Part of a small language model's weights: rotary positions, embeddings untied during training.
Each number is 128 + 24 x the weight over its row's rms, rounded and kept within 0 to 255. Layers, rows and columns count from 0. Numbers have three digits each. The size before them is the row's rms in percent of the matrix's.

# layer 11 MLP up, 640x128, rms 0.186, rows 172-278, columns 0-63
099:119125090155142128180177126193139192101129136197177140147154119135119127145121124143146137150109142088141135096161139138098137134112124115115180125134091133139113104170098085143112113120127110
097:101148073164145050123106131144135131148140134158074131160138137110130126182121080122109100127175158129139143146161159126146142108112102147141135137096132137134136116149128087095076115092161126
103:127125117137141100111122108133140162149132162074171157135102130127192111152099112138138171080186113130118171121138138110121090097124126100106146125100117184161139098105126127156113133100135151
098:125149116109132122140131124125153158142131153142137083153115114194144088144142142103177103169156168116100126164144129101135133144118105130133078121162096107147142190109159086110122121125116084
090:134197129117142122138161107143149128119122156138150146117150121136077124167124133133175180136112120096114131128107151125166156122170084131107143137110103074141132143080088108126127099120122139
095:144129116146119119133152119130078141125132158131127114154135112110124099124149160096133141110144077131125136109097122169126129107125123109136070164135170164158084127161143093090109123125098151
096:114157156099129081156150120146094138122133148154125117119134107147125090132166133143137117182140131141146106111115148095083133102124144126131106153154089080118080158131109128139115103115135104
103:128131103115129149138127115119113129130110171135115118114148097198132153169125181131155168108141123159096136161145113148135108129137113104118116179137130154105125160123123094119128104116101107
098:096144133110147086117148144129140160137111151133151100186123102136134102089158130129164187169094144130075104133098126157120161128126100108132120135100125091138103114127111118146141176136135090
101:092139125133138123140090124131134120148182114163158103144152116115096096135131117135127133139120128081110104170109113133117148125122134136156070161159117140102123156150136151113116123144102124
110:104150127113142063117179119166161155117156130128138142191099096147120104134139125138098099129166109142128129133161129134123145121103130152115108161121098116107090116126081163093132148109138120
100:136152140093151140125120139182169158092129144110163125128140121108107124166124126132148123146111113148086131106166166144136119118169124136146113124127097109104125120152132175141128122094124181
104:115112143143141103116160131159164155119108125125179136094132151128123165129147116103143164099154098122112166140111164135102153082093074148121075193156097121096112127105118150123145147115116157
095:134111127122146144153114108127118130106151154132123131151192153166169146126146102162185130114123108111154122149116125126137110117102139143119121132146112107090096150073118159130126139143134148
097:133130102124150119129097081144111137066123140108108091130135129162157141147131149106144077170169120075123129180106137125137138112126121103142133108091122140076123139116135157127118085162151111
104:142192129135158128121109149167143144136137156148150149160094126132096115106119098136112117111112137112116109126114137136109160140175126109157120134123168103098120148135166104133132127132127202
102:136142114101128118170162116195107155127127133133132094093095137152124116124103140126146182130156148137130171149130102160146122079157098123153158103127137091122118155141143085137128099176114151
101:090110146143136064104119112153153148102188124141138111122147142156174107131139137174132108160096126138115136124119126144165128139122136100151146170149133120086105143124096122138121105093118104
106:126151119130151095114096157135071136121140161107099118143127094138097132128141109089130154178126135135114148127101139091080096106138112108112117084115174110137120118189124123090153094095138189
100:095140110125128153142120121149134139136092129148135091149190156105131142131111148145169127146127096138128107101150108150162108034123133141116119110148147150171113135118140179154137130129136082
104:112195109144135094162152134140099128129179162136109119170128129149144122149142141133092101152149155097150109117123118117154093146144142109126123103132127159132144160153139095086102102097131107
103:115139138116158113181122120121147143073168133142139124163085114135114144189114076141136142131125135159178165110090111134097124109145144135122121154121151094152100075115088115111124119137111111
108:140138107126138162149177145151110139114094162115088111138099148124112100110114162136095118160129101127122137199126149133103101132138089079107132167123127143106129072134162144110138121134119149
091:111085158111141079156133115135122168099126162161140153150141103121136131148151085152133099141120091134129119133099117084162097128128108107136122182132145126160092100129114142112111169115164132
103:128119119131147118113168158161140130118099142152130090089124128159101148184149138149159160100133086142122100129143156080106112174128144114125153111134164160085163110126122168086148163119117149
095:093121091133135118135139120126100152148134114173137083099095166166109141142137112092154113125116084115143121141147119109136112167088099100119125116117176139142145087119131117115115105163119149
095:129154120121130160146118089146178149127123146145148128138109110105128086135196136121117158133170173165129179147091139128117103120148089128117156150186079131120104093118147138127124122102112164
102:122139139105172106134155128119113142099194166139124126176141120138119135147127072121167145159125120118096104172131121101098118152149129118150126159130145090172156102138153136132181125150120183
102:117125130125137132152149088142129139096105153096146148133097132166125151135179111144105122147163168122152127113105103129129140137151126106113132145120103072121187120128156145134093160129116145
103:112167140128165105112087112145139138148128130139174078097133135138168173093142147111117057169151124164104147167095097136145143125136141128140101141098133136158111109119156119153125112144122112
103:137107133128145122171126070125135163116147132177164135095183134132151098113166119138169173136167102150135150137099135120183166146099114128110135140141121092139094136111106161121131128113123126
098:144157131145126097122118087135090138106102178141121123121108099095144114123113131146105128144137118133132107103128124090127146118180091121146128141124159109157140102132102166115115115126099175
099:115098145118141108140118129131124124116084132167108119079111132120109105162140112133148127151126115132142120158141149190102125093126147114125136151136119070136123097096104094098129105096114151
107:097140128135135095150165107164162133114102132141127092119113133121117122125107098109155125159120100164162139121106158126114087115202108124108091153129104101128138085103121136131085151159167132
101:094149071142152123153097117136135133146122154113161108142114107124068109121117121110102087169131119141159123171152123105170139106099121124096108154142131134139166112147101120116137114113165079
099:088152115143130094131152126139118149147134155146184145066139097125111115143148131111142141114111144123135114138124147098122105106133083143106162152126120119089107115171084117096123082152101113
104:149145125143171105134120132119109127141127174141138117106128141126112126148150116121137129133129134142102172139130175152068081094176123111141117141117147173139122117127140117133138089128169197
090:136163134130157117138156143136114148099137166165126126132187117126131116107126121123152134097086156099153148147131130076167166137157108115148154069130113118134129056142128134141143145093105167
098:136177114123146149163126154145098144150087141150116111164156120192115122104120108140147118128125125120133058116128174054112125128133135162155126166131131107124154150134103102135139157128139160
106:120148118124141114140129094176130126104071114137119124118133152177127124149124124098154149106149137137144123186103172167074127159138121146136156121106106087149133113089132145148142139137138146
081:117172112100091123136135124122127126136103120124126073151086191171146149135146074144129166131119125140148115099140139146065163135114120151111133158103126146142155139134141141136113158134123106
100:130127132126132086143137109120094137126124128178130128113182134110142150108155099106152149141165098130138130130140119087116153155098104100102111134106138130120119107100112128094148098153132183
098:129133130138151133160114131147191135105177151095137165134158101167155142099179138123144183108162158129155151141115113117106162128106118149131139199094169101101106123093131146161142113145141185
103:097134117135156049173131108134164133129106137160113148137134142124151090141140126129122122154147127152113153192105159133088109112115134123118113171155157164149128105113123135175153142122131150
098:139155131149122103139113124121157159140128125112107145152122114116136103169153094113141094093169133076103141182111180100104146115115098080125168160145114133126120097148122124130127092130116142
097:131130123120116083138108109184118147085139151140114149110094082125118062107160115127121102133149108116129135171131133113108125104153166111129085137132118122128096149099121144170126123136117137
093:115115090143128081134143086154144145103177121135165116138113175155149073152123114089100127100120117117138132115102100172151105102119116115176123129115141138165120109159138117087105091168143122
092:108150152113137120113110120159143131148158132111148112164077123119122116146155143153133123097130110142110220103140114107109128078135098112122135134107123166170104109105099166125150115118139094
103:110177128110131113139132107132138128094125173149141093136102135156122123132138152148152079114133140138111170144156166144133170129137073176117110131143098176155109137118117188115116100125167090
097:126114138120149091123143134129102135115146143142123119114124134086164120142170103172153187119144132117154134156167148134118115200138137176124154114132158110110099126147085134167126116137107107
094:146235110129144166159171134140112139097090134157138125092144077167130104134124117147122168123140172126125121135138149104146105114098128129096124101138125119113120147143103151154130140086116092
100:097136121144130120156165093144134192138140131156118110158130125137166156121141138159136076154155157125123124111137134109109107127112172142099114117117102114127085123108103149122113120133129093
106:073123103174133115150134075151122140091115118130168136161146166165162122113161087102120136101149142127136127156131140112105159090151126137120141143102106113099124115106103164118149121162132102
111:093187095135140145134125109143158118127134120163118108104132111121122187123129128120104101151105116113100175117130110147147127077161099159149115133102135126103096151151116090130119138162091175
097:075102096134158125137193155165120144117135144170104117102125152140096108169136094099134091104145112116138104060130128105092099074134154106150153151135098133105138114153136159101108142087123146
097:124194107141127073115108154145136133136146148108110112162167137176148126126096130120128138102125107121137147087165169135124138095128171144108123121116109115127130131130076145124091108130112154
107:135189124125151098127138094143124136083119099142127128109111110127124136131111099163110151111168138126138108107155120163149146105163077134151145167104150143139158091114099123140154135125145102
109:083121125145141116134147141156112158122146158157151127150096157144081145121132176124131109131110145111104127153140121109153128123107138146068144174109151122066128079102118200118130111148118117
088:138122153117118151138162105136150115113121157112152135133178113131126088119150137140136089131115123152170120150141164099146147159148159134123130108123111131124079110100140133104140133134119137
105:119126093111157090149116116121132133110184153126122175099108122129130140135124130138115143097144134120084091139123114061091130163104114139115089149123107116127123174133173115149159108101111134
088:163150123131128156202162086152109165114092133135104121122144101132108121142127122136120078183101128127131097148147165073106149128132137141088134149136169161147084080079146105113133150130128160
104:110138105138163131093148145144105145137146194126126116112151141172112105128151103124112169126112150144166105148125128086160090123112135122167173124122157140068146095129175117144157144133122129
103:117124143114143105148154126133082163140108176146129117161105126142123151148138112148117121142123110163141114110103111116121092142160122168134121169133144121094143107110119156114165117168141115
094:135190121117146115135139143159131128137133149115142145148116113152130157089136138138149127117151165144117130155142150093123097103162148182123116138110124140100144132145117144166161125130131167
102:143127125110156105119110104158121134168103113172142145130141133130123140111133101130172120144114146100140123170124169089154098138100089169141098153156136105118111145131087125135129111107152128
101:128142090123114135134153133166151155116130134118134115136145129137112126140166141133153147162099134099147093144152114075163127141150112130159120117092121118118099166127144118067120130112176106
101:129141105146129138143162130125119133139136150144148095096116112127144104156150141065133150131134130154144115162117094136137153131127147096099106127156112173175144151116099125145113100094140122
101:120134144136147125123136154146141117116163159118189104163097136162124120133151133087177109089135153143170114132179154151092172110128149091134153135107120146124145127156114103137152114143130135
094:116145122101140158143116149155098149117109136112089127137141108121155161154141101127092110117150152091170137101120143141099146116117133149099135127104134110109123127133115105140054129119155115
095:136116141116140148140151141125119120142122145134122144135162115167150133121147117095158188134144089137157137083151125128115164127146095120091146146074125102118124131140121140104108117168206084
083:088196128085128107096114127128122126126115124102151120149099165149110093111166103150136147101129140137147128084141096149134164163160078172123086127108120128166114134120127129134145140158165163
095:139164138096147145114123148106128160143134147108158130171112142085089116122113123121156146145152156125130078117113096093123161119128097147113126146119157128156087116113113101092116113144139135
100:100172106098123110120157088149125148120108115134129096127155137172095162114128117131108089125146155170150177176122132142104090141100105135159072100123122121096113138127141156165135122148123084
099:126159071118144090151163150144149131125072191140152126124097165113081098133142137116132101134135127100106114103127117121105068140130124088146140124128119135118134134127161114122121112167095154
094:137131121144138116129147131131133134126100178090113116136086153123125090156127128056099158106130106165153144155102157139092101112137076125131084152152131121104122120131133138131144097087135137
098:104110125140137105125146152132105148094120169191120103136140148136111166184167157157135158165119129147124121141111132141164121084110124101077116165127164125104149141095148116156145129121172102
103:106176138119138110122095073134124128118165153127141173108100123094141118101126127102140103133139131117134133111146145123105061098141126116122143164110147149120098141151161105121116084118113151
104:123168092127139118126142139152101133115130144151184135087118117137148104149143128128126098138146129132130138157108120118091095127103166134150120124129089120141054131083107099121120125090133146
099:152172144142147112135138137128145169106126130169142127142151124157104142160144128046128160112156123143128141129155117130177106173102071119095113144085157116142128135126114131102110178175142142
102:100142116146144121133146111136111156128116123106134138136136137188138102097118120099110151103159155084122139143178172136101139122108155148135130095096120184145166100122087161133092125091158112
098:148156149105153139151134131167147139156108145109149119122114137108156134137181164114097141093143150134096143107120143141105125119182112098093123121127143129126090134072158092119110127135131147
111:121131108101133123121154148140104137098124126112126126134171097137121164164160126123147105149127143125140077165168134112170135149169140089121121138072148121111113133157100145128155115169093143
099:144146127112137121149140099121107133120115139139106125134199106100101155117135143081127075128166136135156119144137102096116117146140104099125105166136084138093124123118125125084135121090190144
099:136174109119143085150130119105129122136125166144150140094143066139148144135117132150141154130180104096157134128145142129118118136070129119151144137131127130098122161113105131146139146124120107
104:134143122117147127143152145150149180135114134180123146107116163128120143150122103087134142114160161093116159140093129167142107129141107124117112123154124125140100136178122124094105126180125203
094:098114141109135092123133117119109143138127149150130102123125107138124114147148078128070111084125122118142105129130158127148089118103138134074103132077144152107133090155129158147137140146178119
099:142132111117129184098183111153137137112146158149102122129158125134127144140129104105112126140165090151138124132115143101133104132154123104091118096143106113106173148135132142089131153145111126
094:087146129171146125115127148111164131124142119119172127116110156153126143126142154082132123132140144129119141142080165164121123112092111108086087144114110172131098080170133149124093073192133154
101:134100091119145123106129108145156141163144131160141116114166118155150081136132125107117089143138071118174169159155118148152138118112138123139147120108104152118110172105092123112111142133121096
107:103119070153127109138126126143094135125127155144135097172093151185177126131137122101079140160141133101095110161101139114126129155127102136142134152146114191111148108182151117108128110142144115
107:131159109165140082117108092127091122111090096159143136124126109150115083165111125106163104124163068156119132133100143158125110123143153120142106166112140123163128106153077129133099111133127165
096:119135109149148125105125157140150145176099158112110091156117127142130159144166096146076158103112130073143143103135164102100118136191104150140142068157071123134092135146146118163121105125101131
104:107099141135149095187155103151135152143105131132137082077127095129177110128137114148171107123130107153137162146078131179126123098114109102102129110118138104158126107098117079132112115142133121
094:115141152144119117141150107168106129177132140163156093115165143155123101119159119070115151134155149110118136154142118152124146134167096153098134122148097132098131154123144109142128126149163140
096:130144108118142136108141099131154151124105118132132152126110148158085075097116113132125083133172127086142139196152133128132091132111120147072148100101156140123121087110105143107125118139138107
099:130153144139127115139134130149124143124118130135126113148119099161091125190166156158127122165141127101146119168150152103112123139180158170148136123151098150122142096117127125176046136122138110
094:086113136142149082141131133144107125104130127134151108125178112132145084122118122083116140130120134107124170143090154152121144142136139156147113130139139118166123101112139135127141096178115181
101:121130130126148079078133134137115142133131098131168139128167110149140131125178159159137148137135133126128130147159134119121118142108145162094100142126145126115126128136128157062123141147137167
098:136102138101144120143134110141095115124110185124121135115094132125105112137148144166141120136108117143147171063144111090138102103121088131092162165133152110134151105125124152122094140114110140
103:121149135134139142141107160155135131093087123181168121098122123170192124125163107099112138131132113139127131125134114086127156137156105137097135143103144108122128133115104113116099083113170123
099:108125083100136160148096125129125132164154158194130086144129153139099106160124084167123117133113087102135155125104147150118099155104112156152114101123123173153149128120103150137104122091147127
119:095144056166126133124145111145094152135153143142114111127123139114129132148143133131105140134114135116129108156153144116086116079146065129142111127098124138129120170189186152135122150131132166
101:131112115118146133153136111158121137117172156130155134107162161154131093134135133141166162165123158095100159144103134118135084124156129119101184118107111104092151109133179193121111109105097135
086:116097094101105082123103131139106124104140149154137097149081170106152153124140132084140143128165111071108109166143142144146112120096113112127120130127124171079092130150088133118141103143203160
103:086121126129134112125109118115140142126115132160153118048099101126151088155146145112181138111115134140158139133108133160124101106132118102093115141125141101130108136146083095159134101156125135
100:131132086155151083116113119142108143128155134113123121161159161125144152122136119150126165116099090118165136158098133104111135094093171119114074105112112152142135095128132118130135114121169116
097:102131120110137120133102128181102133124115168178106128152115116144110147146163138147120101142132126124099113140135135113144132141174133152148112135101101148097138118105130125131179121155130142
# layer 11 MLP down (transposed), 640x128, rms 0.192, rows 172-278, columns 0-63
094:147077125105079120079094128097105081146146158088186130130163102122148125109128129123106131118143128124117119161121142093126166108144155137157141162150159105123152153092101145155145110125108133
101:137136131134148116072121085152142111157128160137129138098126140156125127074119162119147114063157142104119112156098127108099097104153159139106134134134109144150103137145130111123121132105105128
110:131124166125110147135063134114104189176089108098101155121159156137123115156129103161146160116149114153119153122093104152153098104117112114133153132140080103115146131125130115101126173103087135
102:118134141131101098080153115087117138139149105143116159132124143140121134130114117147106146133154140123188147116083133134130124123162138091079165110154139097088070084135102127172155123109127122
083:147155131101138138131099140115153130143150164094155102133142149113136168154146134110114058161130093150108125128154120155127152136118147120151120144129145153142120126144139123120126103114174093
098:172137155113099143127088151130153096138121144124120160123136159130097107123106065147186139144136149127080147140146143120147082135087116120135150131100159136138130153101100124176113147144153118
082:162131193161111106098107135138118120139155124120161167092130082139096126127106091146128126116143112113119116113134122110154127130093143142131122149122155120130152121137073121119102139156143139
084:137136164109079123124150124136142144151132112138138143133149135097103123094148055169122131147129137140154114108128144101131150135122147147158131111093136098149124108137125132146101140146185146
107:097151095119160132128140174116135171106113118134139138093109084184085099089083156100091150072158091081122111137135170147106099143164132170123130117134134121154183093143134101140109149136142118
107:117144122151141123145101126111155116126097104101116177146133101135093162110091117128071110127160148093116130120096179128150141148143148108099146113126138112125140136123138133108130083084094097
113:111139126091045137093106128143096093108162118136119136146131062119119144095123133126120101131137105165125110092161128131134091096116167156122129168123119139105122143147125146163148141126160104
115:142086102149159106133143136169109101166135134155122127098152085137091167125110105172137086174161127114117166120112128088124121134152119126146126134085121114154173108106078137150139155153135146
105:094124118146064151100150133134168150142107091096111160152140194141121124120130149146129169134187094162146125136165122142145155123132109150111146160171117150133131147110131108159127147109125127
090:151129131117187075125193147149125114168145128103130102132143106115134129160126093147092117130166174100096112092092147147144097117103131119161109139130125153139114138139104119096168102112130101
088:122144105158079103116153120132122149125092084124145085131147099101124110123100133128153092114127144152167135114103157108112112119091181112129166120180105117114107122146127119109105101074155140
113:110117125103137155116121103112117127141116134135131114138113119110173135171121158092159150103142124133078130116080140134126122110113128114153154123136131107129134119100102084138123147114109089
097:148118161109148127121145127109158120124118148150150109168094143092148151124127124088159128142117103161132149119115127127110194121128122151117149187132137170128164146116100135076145141126151133
104:128130097153136130117099182157132123153102099061136135080129144162156145129128158127127077145118149077114114136129126124122116164152112150151160090152100150143121119122154138150139157120112114
110:112130167170138150153070104110118111134125145126106152143081147128144087126118145110126119145129123112106158140109110112154151107131125146111088114099138121143105165148066136152094144139129163
095:184144109091167091097137116116109134168100128078083151124152074117138137131143102146100185101103162116096136106128097093122117100123137085131125139116137125136141129142071128135114111124111130
108:111118118153090115062152071156136126116092126153144140087152155127098139114122168139175162093120110095140104092145152091110078112177124148121134128163138146139136144103132133182124106134137142
116:145128129136119122103146138076141129153090139145106144194097169118106113079128180174133118123179164118112100166144081158143093162105154147132130087108133152101139155148152109134170088137136125
118:104152134136126091119138183087149162106138181106137147126168097125076145114176163159122128105136141103110138105181142137147118149134133136143103102127150115119123121153137096156106130111131124
095:191160114143080128093112119164122118161130136128129111117129123166153119082112144168124147128140143149086130123166127125130116144122146141114139146110141135087135147188161158140155138140114116
107:094147119113132149133158140107112088165165141149134134121133108122113155121159117077156181113163142157109136085146162138109159143115209152138103106141104121152103124135114121131105127140084159
093:109137146127082128148140086143130103105098136141146150093121094105113111119155123153126136095117192126092109107123161144153125100152166161098101146101114131113115140127136131140132143097115137
092:135124137102081103114151142126138078122093118154124127103130122144127138103048130119197082124055096094124097150109148103156144126129135116136092120093144136149137117154087117104166118123160113
115:173144131111140101163120184144128131087114105120131104179142155119158121153135094140115073112132123111110092148111098129152123141080170139152132127124107106116126097156121144110145129125109122
105:127130204134131137147108110102136121123108089141137117109123135140137106142126162127120125140135136088107173145145111125131076140123153107171093136098161174186079077168124108127180093118097161
114:151131120145148116102101094112088103105102088153095121153126150130149128150138114113131134122142128195112141158116092128121113100134105134115123115133122115092105098087176151202114140112136092
100:139111129126160135078125152148132139151115117119106120133094112109144143140148160101110112127132135094123144138107073160111098076136161112132079136136098125125204112136129137150125141079162121
097:129134139116073078108148130102148155107152092116144127096140137133118157112115151127129119134152096101115098126105111156165084122157135151110086093138110117137173138112131122189129118149093095
106:155129123178135124160148141114153151145144149131116182154117138151101154110092109126120154112143145104134137085127141112112131137129073100133158107138118115118121094137111126109130149115122096
109:098133138138071110144137141091122121145140133111157109115110116111127117140112119087129127082120163103148096109095119117128151156105094131170175115114101126136164120162106124117101149157125129
104:127154134110149145126118092071126142126135106118111169124122178105133124122142117088108135120133160124144083156144126111156091151157146134125130169112137096137091125063138131156094125148109137
090:156093179139097150160113137085131082131150159111152153165146095118145129117152109134126148097090149128068139158104125158185146124127142116115134154121129098108108127104115124111138131073159142
112:147122117135137125101118116120185147094132088104112137188146137101165119113102127096078079146128111114141109111169131100130144122117129116104141136133145113151121125140140103142121108104101118
086:102121157124093130135140136136134128144147127114136112125090134126127156149160134085089129134150141169143132104139133128115119110150126102111108089139147149096135125153120131140088140127156119
100:132129088124084117144139123138127142143145091137142151102161154094117150153118095144113164116190116152190140113140126110127156112140132101087120120093130180084143117103151116128086124109133116
101:128134142094202108092114130096133128130115150125166120110163131114149120123164144123106131171115152087110151113123132145102115127125157093124120149135164146153129122164097144098155155102115135
075:134096136128000152132131130127111113135155096126110121148120133099118111109123138129107123141135140151122106151137141122123146122142128154131117121140139120125112143121120098113128142115133166
100:149105116124081095127107138157119072118097101098143159120102158145119135129088128157166145096166111169126134148109152122104128117167139148134155091105103131117157136135114164142084147125160070
098:170124119110154188130132097170147128139113140093114095129106137116132128134117138133132114144107131092157122132140107178150105113106151119104129149173178127114091102175135147127094180162142083
107:140108121146111138083116130138172131140137164153086137136120145173142191131088104103094127126163138121174129120144098158136123134116142134132122095116092108124130146107140178154112172138121108
098:101120123134112176123145093156109133107108123133118105128135117101139160148133157095115104123082126150129040120145126103162065181127133140148134143147115180130100115089144098118154170133154152
097:136122178185084141161117160096145122129106120093147165132132088133139141138088109146144118062170186130081135130111112151132123124132103136162094138085145115111143147127106161148122131113138114
075:128124150102061096127132094110132125147139120107125128087151199117125147121135089116126141138118107141138130102127077125140167088142100086122117114102137136159131136126138101094097111161185118
084:108108114117078127114125128123117099114118163158134100104118149107087107124115131167087108126140167131142082170166168120143123161159150120081096138144126140092142148124144124144128191114124146
100:129139154128041138129133141116114111106100094100155118097165120102120111151100097112108161103109152143141163137125073150174126136108099124130169102095126122118072137144130099141135104125144142
098:093169161134124121132118113156121157116114152132101122130182128106107130139149121146136121100138111115099140117133066185148138119148105090148096173126114161138133159127123145107138145124119114
089:114113196062101152115067155116137083124108128107112126114111108132113128105159105150166118118127140131129102122161114099137118145114133159092117059117136156135122139112118112105143090161147113
098:141110133142084140142112163127106082117119131136152142152139098107070095151126128111121167101131110144116093121125128169190130116099168163150120157160146152138168139137106125137138122117137166
103:162092158093144132107138143114090128120103161128145121141175148126138140129137156147117101117145135139107123109111121176140137111122150129113138107148144052151155136140133096104174132102154129
140:140127161144134191142106113131164104135132096167129107119111131118152160079073157143102144108135149114125158120145104151159120095138125149169152121082149121130084119180130109131102131158081109
093:144143142100125108136143143126118103123134133126132101151159112116154115082081108110110110113133147126149082176135123127182140142058146137150147145125156116150158142114155187119150142133116089
094:144106115161095149140114113161145156112161127133138160100129170122133143096118170116085118163153162186133108063099151109109141100122150131145138112182136121159132113112147101149113124142162139
120:177121175116136119115160133114143152171114090132094154143130103114112130113092129149104123164178160120159097096135068127158152146143099132139176134120110098132137136097114133155123085089158117
115:116123122111117155134062114104123127115171120134117113094104108111113115144125155133114129124103095117105100155131092170152129111135133162120110160122114148140143168157160085130136129123105118
076:092130101139059066122127129141102138121118122103118103136118139133112158152122088106130121092144132128134138119180116149106091092105090125135116128139084154107171127146094118126130121117117161
119:198112121153153109170131157148162150116169113123130155158104108140096113145100143118126120144175156114130165125118113109132131135092139115109172123130164108158122122161145142110125131140150127
083:138092119138107107102134161108145126160144119148141127110153112134153161130147146133114140092140119107134129165146117164088102116120145147108118114138112137111176135124079166175157088121139111
111:142141132091143161134120160127146145110104090130138099122141133160144124152099113126131105110162140080170085108145133137138130128102131149160130123086105124105087139156102102117152109128116090
107:155163112112129108097073092090114073117152130141130134109098102125127138106143123116117159147168152100167134092130147139133099112111147145136144119143173157183138138154136116192069114146132110
089:112129108118075119130144077169122176108126103134166116117102136138114095126148116127085143142145123098115141093089141124123105126122162069112159104133112164163147132137141093141114094123134111
107:151160174164154103117095106112102153094131156158107100136157088129150139151104131147147139121172113106114102129098116105133150139129133080126128116119160184121119110159132136121134133115148109
090:132129113170025102134141102118114127147114104141092116137097123121143097158113125133123148112166111115153136136146128133129144167141106113109115102138119149109191120162107152140134108123111129
103:124117113142115148101088123150147149131159144109120176096132130125123155127121081119175124133166144120121162158095104040121110124117100112146144107157156113076128085152116102095177137172133137
106:100054137132116130126129101151134125122104132149081137138079179079102118084163156116144137127117195127119144113136139141165093122128122129125124076123110066131159132115112086139136113117106121
085:153145102139097098150143124104116125138138101141149103092125140155121065128108117096152162161123086143127122163126131139162135114190147093123120147173086132145154120141129131113171139135117161
092:130100133136079153125132137152099125115110095131128135142096091137069135100124098112133144133143139157155098105105130109086102122113188138134113124169087175123133125119169079105135154100135147
071:118085141136020112138096129154110127118118118177140146162156127127093125148129113137121100112129112135103093122150136115118081134146139103132125098150106118143118137127148167116126114155134105
091:167110060165058107128093124135127104148163135137119118088126125138108124074091109133146116127130105105154131156128131108119123141155159137112102131156140139107145121107121105129172132106142131
097:115122118127083141131104121118158172111139104145113169149087112107092133118115145187066127157142100142105093127155176136152165141134112163100123154097122143152165102125126182101138093141089175
094:179126164121115107141177104102169136106151170133140105100193127124125110123171139116145168120107121163145108136103167109109146138155142114138150124098157075185120139161122137108156079129155122
095:136116112152118115142153078114150131080095152145147140142116121090139125136128137142172132080153163087117112131147074137124117109130108099152115127107138154183145116136121161152118133139152158
102:175125110134143108148149158127127156132162127098104147136118121136071118119146158119129124140118141094124124078129180154134147104100101122150113127145139140130107124161117142062141135121075151
104:125082095102133139136188100131129127155114130064079136151141127116119136085175161155127131132149151127115099108129127131164099126148137099138117104185089106108160147120141145124155123099134116
110:155089147135086118135116114103123112120100145112147204159159130177125136125128112165116100096111153129151098124128125146162112120132160113122132128095174141111115112154083143121115130121137168
104:196103091136144126121122163140158109114171100112132179129100105127129151109106115186162111135151143084129131110114110145075143125096109085117141103152126121099118137158096142196140102108115146
105:177116120104090124145083164147113149131149124139127110148119139065148132127146132135102085142110159172149138085098106110102136126122132122127120131092134070111100140144163154070143109154114157
097:109102106130137110153129081137120153112161131125123127135127133138145083128127115124096110155110137132167113125170123097125130119159102116114108133129141165129132092099134157131179098101184108
095:089141145121062136130125148124099111115149098088136147174079148130131122140131133115169119128081091104123085172135146121147141204105149117128143169125132146113159140155121216124138148120126118
092:169143162097035132103129145140130093115134111097126148142112128122115134090122129117148125129156121139155134147136132129120120139105080116129129107111188161129111125153118134162113147137126137
104:046098131130093119164175098121145135123128068134115086129086159138123123146162111087096127119120159164143120080128137143130111137145137133117138097119112123133147134138139091084147109150141104
108:118126102093124135135159160160147151122124095134139096103094134093151165117118157119114117143124126108134097124129133125126166156132117136137142185128175118137137117128133144152156173167128130
100:127119179114134133118142129166169175148138134099186134133099138102135139136142161127087115119120154129098156108118153115120145078160147107140169115168122182162128141097129124083152131118100147
095:064128122166084097130122126096117147118161166109146157115122141100121126125145155160142155114145082153140142139132142142090090126108134158146114131114100147124120131137144124169155116144088124
076:103142119120057149147142153105101146113123136111125189174137159105102115146118137113121089118099130161140119108142141149139126132094114092127113154130133152090109129117109128086131153146158091
108:112143149134147152119144156127117154099091124115093109181126102098144146117145110095129217110137127152174136131148119155104119125132127139175144131149121088183130126123121117117134100131119119
096:160112156131055163133116095134101107132172122137119141078114106095101112104099141114188146105128143119141092113104094130128117143135129131109170091135090118123118131108124155120107113149172108
111:175128127132109136072132116114109119112115103097140134159148148143111186110144133118176124144175112160117133112111121121119118134160122149126163180140097109145119115166107136158086098133120101
096:123143195130182098148109108132124141070186126145132167131107102144118136093138119136147151162117129135105094157172132123176132140143104120128156147090154140130148135102127149161140093149087145
117:134118141155094128123114164111099109129125092139102139169110148147121104120132162149106173100161106137154095113111134108127131150147112176137124157175111167086107143126158152131166158150166102
087:113116163117038127143136107116152109129129147131135115118125111130137150113097113128128149128160095137143156130106140104096131126101134114118131088160124082113108138121167146122156134136130114
092:142127116149094111129121144118079124085100136168104164102138097108149127148152150141138099169078141097120115103129153115116098132097153128111125129148127125144093163140119106097195123156130141
093:071110112106110121169115156103126130152127161117099149142142112105127106157141095082119081160116133131120175144112095135118116116111128087138095121099143116111106132100128124090190123130112131
094:111140115075144140144135134096123132100136173116122135088126133116107149138120130138185110157101135095124113144111150140108149141114157132145118141128119141135131113107156093097130153123158100
107:124105119140118139129124108124179132104128143178148117151143100156126121108117104079123160123102154172116151067143124170094100127158135144092134134167091103172146154202123125124128107140136138
099:167131134152101101142150116091121125131135156140157140124111108135155164127166162100128125112139137101113099136142123131138106137129128126161157124106137095140089166162173136156173119183110163
111:093120120126143179168102158116114128164159093164145142111077125130145164094110139098123112133105151123114114091144125139128126120146153117074122136108138117136156128125098129158113122125112053
091:107160186135098166164148130145103150124119152106125158129157090165152161109150140089151181137151108136139145133135114143132139115172116088136118137126130122132118153113144120088114123129155152
110:133106136151020140116168147127148153162123097118165118130116155158147132090095110105145101110098125166121114137124108123121164112120150148083086148127068163146131176123112138143133137133185107
107:079106113120179118122149104133123159134132152136106105090136139146124141118121150113126138142187131087152125092100105085154123149132175124160093129149099088131155137141125115117127095125137079
084:143157154155012151135170131132129101129098138102122139120154099153136130098161110121124122119115114140158161140124063123085105148165135122107132141165126104136130124105108125179137135099095123
098:098131136125113173110168132136159185167120112153181099141145102152107160095120119143109111127080122147112123123150099128143135113119097136106109115107108104161138167137154102159138144132153115
096:142133112108111123136105155127112119147124113112112084090111116144115135157142177120132127108135136129121139104115121149097095126128107093175161171172123094146175124142152111124107131158084139
094:158144107136116117166108129118160147127170106151152124065138094138127124108073151140150170128119126121054113189117126154113116108117112108138126134112145125103143115138126083146097106114165099